config = dict(
    num_hidden_layers=16,
    hidden_size=384,
    num_attention_heads=6,
    hidden_act='swiglu',
    init='normal',
    init_std_o=0.00494,
)
Each number is 128 + 32 x the weight over its row's rms, rounded and kept within 0 to 255. Layers, rows and columns count from 0. Numbers have three digits each. The size before them is the row's rms in percent of the matrix's.

# layer 11 MLP up, 1024x384, rms 0.15, rows 675-689, columns 192-255
101:124090100154148076145110153139073166103112130173141124131076113142052115152161048187169126190157153114150112123128157183082052074204107147145163170143108148128135176154127116141050085152101118
104:144107098124163116128140137126141177215119084108173144157114144103154078107192098115105138181134130176131126128122172169109157131117098104147120063128119147123140120115089171088119153159112126
092:162179132163153072132207162150143122101095128131131174090149116192138138116089131142095163089139099150088088104144117153093120152126154132159117127158104157087143196158148142102076088164161129
103:080133150062124106116146137177134165167112126173184146156107133136084104126070156183110191101072096175132153116089099133099107130147118114155097084150138167145168143154106135101163165098150116
092:147129130109058085119133138147108130153097139154182167115094147084146203175137141140189132094125155191111153086128146113107132131139111178108141081123126124092095082159113162107132128110118097
101:161121144163153135113172166119166091193119122104114068078133067106157128127134080131138113113098148105115125182153129128114109152122114079107121134140075120114136086095144110102092112142104084
083:150138066081133137133129128135202088101149070115113157192167122181181168144137161131144136161123093088131124113149149108076114123084179161099132128173192141076097163149126128100090074117134077
099:151103092180112083130091144145198122166132134110113089151112111098143138098082123119134152190169173071120130111169177092061100134095138141067155140145150160160084182178093163127125147094123135
104:124145156108132116116158092123137132094106142149140136096133158100101107146144132071080139109107114136170128079145161133074149085167118121196150111122142166098108132121193141153133110163142138
100:108112186119185080202201149147131157048081168126116082182221115164118124118139129120184193143118150133206119110097148130174102135096124126136112120078168144138097138117141091110133117176100099
105:166138166143140134090172135192107168102133179126062112166159109194166092076102091153116121111122150148113076060083131136171122143132132113156149178141099115124122129108142140198082165134182140
095:101092081122129161103108155126109114172190162125086176097110147107147127092140104115081175110137096100108102147116095105145113154153186112132082171135142128127103103073099130158126084100109218
097:119112118081112141124125119101133070118124099162091114222107140092142048168135145088107108152101114132091109180073087180190102120145101121117181143080143083100125118079161151138112170172095080
112:126134121167156129131211165201144119152134152115129087109116112076158090085162147150137150193134169112137078188157179133151105121137108148197146092116102146084121107098128087141085166144082159
104:118168122129142116123103120092158125144110107165191146124184173124122139149116192166131140161092085146122125140127078198121145077140176166134109088103161116077127095156085098089094100071174131
# layer 11 MLP down (transposed), 1024x384, rms 0.11, rows 675-688, columns 192-255
101:149133165122135171134107107155177193151101115115108126149132122123179139168163110153150172135129088159078135207149098105137063127147084083215201118134197067150156104097111097172118123131119090
105:149140136114099118132146123119165153140102086085111048139128138122190118146083151124059113087173118118118178140116171090121095125128181125166106110143127113134074161177134146120151160130084137
096:187164161122158100194148100160119131198098080145068159111156126060149140177102171092096140074160152135159113101141129153180104076104182103128128170138128120131134135142113062059082158118096160
101:113145181170152105090115140099100123150135117128126071167078052083119120081077141174112111161108150129164164122164138149142079173141168119120116113121067160125141131095165153167134207136083078
096:155105085083089155119148112180167121115126136115109155148070131119144116171119121156110179120110093131188098049171150144119098108169123181103125128114127133166128109177092150126111121168120173
094:163113122125126128133151144195138146083136121109182128138119130110128131113195195104130182131181170111144084155102156133115163129185129154153162138112106095137133146113130069174082138107176113
091:121154159142160150098118114156100102183099098151094055148167157151136181124085130161144116140148173153146195100121108077115130121173129075101136155122069113103187148123081118102095146174127095
101:104108096101140127078129127124167126132084155159151110126034122160130094127113136166106147118136185091078144130142093134168111154163133176187133114112163136131125180137183180119124130139119101
103:134205118123101149152141064053147094058149109116146126107144173111121129106153172131128091146131124112117100137133129127135160156125123167134162130116151150134142174111106168076167132135175126
098:144061142125151098143119090076114123142148165113152138144132129056105133141097185124124137127161023118125157105156127148092182111159110120124154104138150146172128130159051143202123102096078167
101:125166114128148133128080115120147114085138189092145106135116134120116153133115138130076114155151117125106108134117164169151141172151123142051175179101116159164106166153152085163131131136118182
094:134180125166167124169085117133113069063106141185135099093164221041140108156087118156153120141146146095152173126087124106134090146113109109163160075160135127115111095109116150147144142091098083
102:154129139188132113165140136174065159059164192121120094150102135133197118143151138151140121121094129056133148085128135144107159104101143147187133092132146152139150140123138141069146169168137107
108:131146102100101148116143111154122132170109140084130133169149143131109073057146080145183077105117076122120099173158162155110129081144155150094107192070089098105125065126130069117108136093199147
# layer 11 MLP gate, 1024x384, rms 0.138, rows 676-689, columns 192-255
107:100100100129113154161147110112120112047159086125181123140061116128130195127140205098117158125139122152126131073120134131146107170128139099077153153121169134099114101121093125097102157160104103
094:092131076106151127147078140142071138187137174115069171169085163118092098069189152146163132148129151106163147128126124102115144142097125153127110100073144172139090090134109166137108106127149138
104:116087100144163128117123111108125156165105143080166134190182093092141110171124087122134181125067137115175088168121130053121133078111124149140078114143131102105099092137128117065155055155135184
095:109088125101137067142143116141130117171156089109111129118161082090171105165132133184183115110076105052140110134129119147118134172098046059132102071120131107117096194104119187118126128129134116
100:116129153150108107133115153160112151187082083144119139065103098118146145140145113141100158173104120088128109141161165174139139106134138121153147159146111130096098123105104082094118135114142083
090:123149173125123135073139126124088145114098169152088107139107081165133167072103160110067082084110146130155062126154118147168082113159131106119128066189136167125189105099136124167146147169158182
103:095139142123094108117035133191122131139146140154105155104102093148137156079097099133113145162135104089061099122137089120093082123097161193084124100125175215146148122179117145140081159111077163
105:184100155116116138191107102094134116169145136150108075082136110135190152112180116081099139096084115174165114187059145152126076159125093162102106116104103117119138224122156160076086119124127128
098:108098139065090138146109120172122178157103102111101047124151180082110107109101164162142185225097079158066110135172099145167107088179116115068099168140180138135100141098134115142116140074131206
104:114091100123137176168078090094143097061107158159130087118175146106051165126142152153127111113128118181169072115099133206120149130105110095156137131072131120095117152142175142162102127150048145
094:108086108130115140111088097171154117098132180085106157087119154159134120104139129132166086091151092148141086117076146117093139151149122122157116111093112170114123182071055122144144136059131090
097:095136111145117142140083116147131169130128157107140091030146146129114147080122121112148148159163172118142116139153197084144143155123150238138137163150106143142189034098151149043153117125138118
110:144173147058123138107138129083117113143082123106088112101131076155128116095135122111127163102110116100080085123145097145087099132147121069111128127107161141158104177144137171112134132158152131
103:153116192167156107171191151079117080108151149074141151099099108157154123168182142166167100180146029111107142126149098176162123103176138186166081129151093156103110117158110122132171116122131131